config.yaml
rope_fraction: 0.75
init_std_up: 0.0439
init_std_down: 0.0
lr_mult_down: 2.0
Each number is 128 + 32 x the weight over the matrix's rms, rounded and kept within 0 to 255. Layers, rows and columns count from 0. Numbers have three digits each.

# layer 3 MLP down, 96x256, rms 0.118, rows 0-95, columns 0-63
110088133139140117143112183127107117136144135178140133136093102094134144087151074143129094185070126079114147137071152146146089112133180098097106154108135164172169159099138111106174129107121110
138135148119139144079154040142152102103096120153150149121135148089133086101141161128138141132126109135186107127060107139111101102132207137154101177149092144104117125161075165134135131189097111
134194159075092104091145161068057109100140115133082135138169087081102139125163133096171117081091092124168134146147101182142096163086102155157111156092134161134115090111113127125099190113126127
135180061107119103184166094143072126146093106067199163126096140129131184137140094172151180142095106105154152123101067143117130093087093177130133073122163179186049100199149131118154140147087134
156100180111112109207129156102119095028154132145135122121101148198196152094126092212143122107169111108130122083140087123112029084152160119057086148122102152158194129109160101151124147128182110
141128135104130125165120148095087129139082155148155117147070099081099099124135074129061137180143136122096092090096104089112075153137094149135140079115176110120083132141113117112154146126155123
143135148086174127142133115156148108193111107132138143122166151134132092085115051128122105179086136106156124166118112169109139095145177117139111129148135093121132094125121123143149157143121107
068105109132103185162124149132084127151139137142127119151126137134026116176113165136181101125119114125064146110060120077146085110161055195128108180201152179174134074119098113146123153132116155
129058156107076129135090106091135129126090091104107166126103163161149115083171149168125180071118128108121179180166162080137131172091146070140119063090128145098057175121134160129089054129124100
211163141088138144184142149124092149111111141109134094106129082109104117118113036150140123121113154125152165152123147210136112137156139070069084121123118159155137125167101160099111102096231151
130129068116155130052109133126157107146100116084124109163101147107183141123083127131105116157103092081127118133103120121151176140123133139157137092199122143137114119124130113106134174105159166
106114159154120152150138114109111122170119105101159176134138131184083176126127103120137150128126124087145167149141153105126128146129116146117192173219142153114059103099138136130129160092188101
101118171138106149128123123132103148165115141138117125139108106112061060091137113100143084118151125083126165212093025078120130162110187089165141169157158081086092183124148137140083112193161121
150111093074075126143089067136143100166152172121135071135050136109114107120116125171105152096129150116091133142059093153137148070128137183120133074166120132107087120208115122135148188106153114
094099106074134128107106141073127080110105232115134174094103066103168119121149176125093106126130116151121090129136054127118121168130147154155098161112132167166060160121114151077127139145129113
155148122153094108072141089137125124090041122133140118098128114122080135125154151159148079177168110183106165200108118192055075191181124114105038115059118079112139247106204093122120110144132138
150115118133177122098173137156159140070165116159087133141106129174175096058100144123208166141133135148150116128156145155085117102164119156069049107065146126166162098168115141066136150068145085
114103145144104167151135087130143140150081149118054099113107153113119101116156130179135164127134163153112093046079157127163133128137092105137082080132154157143188129143109112116128112103149124
167160173158136094133159134138115207126150118113143122128157124092166134098144086148143195116132193192160130130107106146142183157133129114159154111133128094103191138135135128158135086122124121
144086189056084182086152119138167158074166127071089167116182142112181096079142137178133121143072144153169184161103138121129078148163093128126151095145127157166134144087146192145144136116159136
067097111023116154146109174110161104163195147131103166127144099148153098057180103093071073116141121165117109132179105133120109138101116085050174116182136159153145047173113126154175055107097073
202128102071106136129135114144112166094135156146139154138165132187140124149133114145076105110150140115144113141160155153151102121163136157128122137082132111146092103175146137145143160159102120
173120121170124173144110122105091148142117117128102142111167106153084171124123166132139156086078185083119111115149095159139095180135146078187117152090120170122114167121109182107129082123148129
099083115108115157191127124154133081064154117104084153122128150114188127164128097162054151111119139128084093226155146099132158113115072099115134132142134154160157105142142125071163139102086134
072190122110131142084170126143082117204132141188151103085119150147125111104136119159142143055174098202142054183164096116084099168132168143137105110107133133142165133061111163124146138123101115
131160161144120101146160144138159097109177113101125147098132089128095156118114149164133126096146144124123135144156102160104082196120109165139136149109095136100151150147097099136080149135162109
153129150140122151144133103164136122106109133165124131205144221104059097179168073161107161078059144133136070139171101149116148150138192155092137142102091106143141111155157160115127096151199107
148129072131114063097154125142150094099163128167156078107112150149175092054119109160132106115119182121104124181139105107103172170139159073085166152063109123108138089152115125123075120149118148
116102162134150073113144172072137086061116141160135156059134118132148095161140129099132138100122102155045137136134149101115126139114123151153088132119115165117141139034160143170125145094120133
146170138101098139115136106144146133123130066103097098130147127140105072092114084060131080130134116138121114145109148140094079113116078140078137097177143105140110132150175154114130154155111143
174061121155086103164136131145120132122162092126099099092109087200137167175148151143146091148105176120131167143119119142169097099138161155184135141118122150118172132116155103136126135148121093
085114114111151083185102167114163086188135082129131176119120141111138145178112155129136103132153143141077145130116127134141119114099093081147097126186110116153111122158176103194122068128057100
136132117135146134113121169136133075130098151097133202149066147121102152090153122083154126158108143119164128124139172103112170148147153087146144152130121113117165099125155153133152075166132149
121126105127143179134158143135165108126145132128143107145160149157101117102172090123179130171128060150064101181144162151178107118116114132157145088133152083133081123143074164124157102089147110
104148107103129113113162086142100216109084074136133082121165093113081115170152096214145084148124167141171115124082131158125147103133150091158105143083151188103104154137141101096147099095125103
147099168106083097107144132141116151137129161130108119164072151153103136193124132118087104101159163073158121126118116170214188179143159069146123147084122122132115110123131138125020058177148124
152136093094129136116091115136147173131161129161085130163087118151137140111134132153107161079124084137084102110093138170164169053145174096170155139130132122115153058160088121091179085126113111
112142131141087154092092089127137096098147128065126106121122032101105132082092039122063124121136130148199195098139126173099146172131122114130108149190137169131121135085072136145132117096138146
171161189165125126119133096181117153122149129148148122160132193168142161138120129133160161148127112127105113106123141112123156095129104155107112123123091102109154123106147130120088160117104140
096153142123128117128136162142125134197091104091100108140180185178163168108112146144038137102100125108119114192112079089155084157131117136117068110116132085087121117216154179191111123125148143
158132138165164187104103084145126093120160112134141187096162136137113155158188154137137106108098130147160089150079127114150197123151087098134123157094181116122073140091065130171156099146087126
097097127147122121081098145122124127108108129134191129128107138065135108113212125157141067054107110119152073110101169127150182095140160127124060152074126106080144138184179152143150109107099080
166093157132156096124099159103154054161130147127164123122078119174127099167074114069144170137137208148180122093117156125150169163130202143071142140091148109126217127166117105109073171173178117
105106126137178123133102133133150115168134144108150143125118165106081141147096093099190159141125124144185087110160082117172204162158143107148154116133173133167161154209127121095182112149093131
101155158121110110102092128096151110099213157133110145082161126131125133201123138138088127091124119055111117155123121105136170109165130127147113186132101132158122137116142164154135155121082179
121123121157088103131127144110096147140119098155085121157151068069155133068145077159161088172137106090117105159104166080060088121099105103122169116100149127120150139083155107103110117142157145
132127139101144177163135144139092086145138100142190114128111129146082081154144142156120155122040106102185071127127147111142153067126213101034112055117200088162094103167099143129123129130164124
127142111104121153123133094114149156158123098148108084145123132158173095171110120124093099198106151155101154107107101136155162127115138089153154107092143080119070028211121129078186125163122099
162158114150100125110118155179106146165180112108114143175156177193143166149139146108150109107107123094191117137136106096115144182152153139144160092124125085154105154092144088139085081088086084
131149135094119122129183160136089185108073099167186147120111126096106110161162173087044160188144126143064105146155116151135138124136169102157127142088151136132132154113109111083134141140149131
101130126133106106125150117134062116056098194108098095099044135145103154098088055098089136108105152112115145127156124072159111067094063125133110106103170148134153106130142222131149150126149088
099144153046117113140095129142116140158130069090068078146157209062081132106118121144120160133112078143171167157144105147129083166100148144124114101144145121142131139096133150155122108107085145
156158154120180113146134149189143112148181102137150114102174134137037118108125125098093161068128130202066126193127098104145178172182162159090088103142170115132118147199143154226129151123102109
142204111149140099106159146141171093135126137122127104151140108174190136136154147126162134160098087141126124134098141114104120140128112197144080115172072141093104105130138061136184154161103122
122132148093145140187163075110138090160166100085083100182077184170155143109074124130153101168172089140164125062129109127103109157090089073137181047211133116125123157122120130125192119107132157
110136123145145147086153092089143106143058082218156086098163168157134051111122185117067140101142131094122170088160120131033130121113119154145112166126076139116153112092106179148123143139144162
099142111161081151127141098125141152158087120078114147201083146112163138148094168138080152100206138093136135120069114108119136118159158110134156134094138156112112077169070127143122142177113155
166159127131165130159114129174101160141081103178122204168190140167156057178080126101153173086088162086121134077140102102153172131129082149144110195099177164131108048169088067124096108089137125
093083129171138130146030098069047090097147135164138176081163102180225148125107109128080052115121055069079132083149088137116072074116102112130096120115148124147221223135089112149151146030124123
122109079115165123089129117107101129145087117194132142090127130181111106148117171106068118129037165064095131104132058116070126149091127106107117121159134152083117132089129122151168157149123120
117116088112121160057092100108114135098102192121099144119135119206089099094160092107088160090173128142135085137107137177109157137115144110156107086129119099117163107144068086070100130137130126
129119192161126112176140101149162150131161101123130175107205155091152100097134114101127039171172129094111111104148118202125174187102108199115174163162138150137147153030199134151041109081175122
132163087134151101132135093123137154110107145050113113148124084134140118169098127132162149136112103110174083134138123118133096231102218139122137129164140085147157144159126155115164144114152114
124094133119215085165142150107149159155113139105177144141117108139103214097098151106078128119085167138113132081151115139104099160114126134108139125102155145113089160178151160121145109116103123
108145126081156134128105099103126064139091153087138128088161114076111115097118117048150153159153150074119122137061138092106154098131158089123095189106188133142128125090110057125136127108142139
157203123167103117143128143060178130132126088137079101139155107117125131100131179083106131061118133198091102173174197178108074137151153084181133078145194138163130138086180154075150126152128138
077083130104139111130124124148156165100119092144142072120163045104175165143145181095170081139148081133107133136145134064116104141135106095156105149152114162110108158049135082091093152168150060
143131134135133106132150118049129158052172155122142142064096107161161170084085116160084083070130025181053128065112175135113057164096040187166052085084076138129244255127115142209117197162132134
137149083084133091090131104143108185064162160115115135093152208179087179077120120124191159141114136140124173092161157132124101140104132144120126185072084090149090116119162108106124116146152144
163134107094069112117108082087112039137032129131133123201200097139128193120129165141170084159118200124181075099103137172174141141166174100148139140184112142193115048139096153177168152104122134
133117127132121158125108122092089170139115115137144125078107160173160150161138137167108092180143087074103147123151213095137153149117189047131154154179066163147207123183101088170169106157133121
152133126111110165153149127149149170192052123108096123133075191089132140106122153154181097169150125104110086115040083151095132127084094100134138060112111123139083115112132087171160111185115129
142116128120077116132111162144119138205158146145134123120149114107094125105151153084113108174147145147119089167149177108119119080103085149062125187150111115139081069075157132138154187181203124
119123120074153115176111179118118145130121081107117156191130171182046133104146098059104111099142135090153147093119122107173084154145114166106134173135123130117136187101155082116179166105139096
079141116099087124120113139122151103137080110119103125105118193130059160120124137112135127162135149144112224136093190104130150121132130158139143120077149078120077154119104100111068122099057079
175177139144141090085120081140137102135093108082130175107174127130154152121155102113043090131143115104142131124155161175100184155126109150144093134123111136160138165099170135154142131173107190
129087127137145132139085081133122133090120052106153104101119128134114089093108113118142117166154129101117174162104109120155164146161142151176115133138164117170076101217097135114147109109131145
085133108118155155119127159088145157118167081147146155123060145102133154109147122115147138095105107147121087169104165041126081149102091191122108105135104120162152098076088167121090145131123120
078169142136111119088110107114133119122112116113156183111106139123144099103123143145149173089135133102123180077111114140135155086108155096105153175146163086160123162114145136168095123102124142
127159112115159113129152099142100180138183124125150142203073161107207188130100108149123095105116081180098151177095161118152147099087128103188104083087190147121107132165129123128118116118090131
141097067136138135115106151115112133137136131130146105118143132104088187212151072105120129175100072106157090147148105167113114099136137146118130122216147110111150227108145121128117167089106098
126125137085116105126095154135173105093155106128129113126160114134246137093147054084115079144129133097119128099146147127119140118145151193173178182143140121160117102103137136088090160130156148
123134110075111091186114167165147173116092082156182129158134082131100148174148120107164119111124127092101157108156127156089158147095087118120123132067102125106160116151095169119061219149175128
151122159173132130044117151127129109092091129115090122133170113130142155198125129143152094153137115113124102126135153127128128128131197098080106077084087108133110165074101128123106102086101122
148116088070165088120099111124150116107124068138115128121103120125207104147112119116082072137074149135124111201113133106135113129136182106146131128148105110109154135113065090164123138102068163
057142142114119120098165116136108155183114113080157108136107093171185121124097070108132057133151154151081143142169136137102150157073147077128076105097167116099096030127120140100191147129127098
100083115113110117095137099123127115127171171102095136135107219161137102107125153092145165118098116101157104145099121152167129097146097173139095098104108124114149098083110156163102121156093138
123121113108131140123138064132107104161180130127134145139084123081148076119115155152068084111086118095107116146124138136160163113093088107098098165155110107091188129139169107104183124094191098
161181114139150104137153164128156153088137088169069150112156134165142155206134122114094114125151119152073136109124100120136137067101195131144134140073068129112170097124171137123113110148113116
147140064047072177071127056123118076168092098087107126138098180092113096130085095150128132134118162092157146143230139161101203112140089119098115116110115113100139092100124110205136086110166127
117089183135149173175187123103116128156087103103134121128096099088122145118160129194115103115180062189103138128059154069130115147153057071122191119194096098105152188122085190073146159153144141
154122121098098081135153135099128163104155121158101111154100160145136096034131147111136147161144130149138108093138163166101104160162061133191125103133120107123159088103103038169125145109155167
142147197176110143099165161144121104169055189131150120081149142157071130149122164125166141155167123179151151174123074183129132156135149082070123151147143105178033153038142124139117190169155148
139137182137161093088130143185133088128114117103119117172107161137194096048135175126129160147083147150159100085130157099127123086136175184137139143099115117143110147095131099166119146208144140
135108131133090044160064187068118063132127116105074150118091202161102092135160108138101058092113197083133112154188145126109144098102143203065097157129143101112113156129093106126091167132193127
099116122167135113161116086126104121102195179118186119180065081143134094169130141146084167176104089091117111122132121094160135111188200133193117112156136136159110111125192105154139190142129086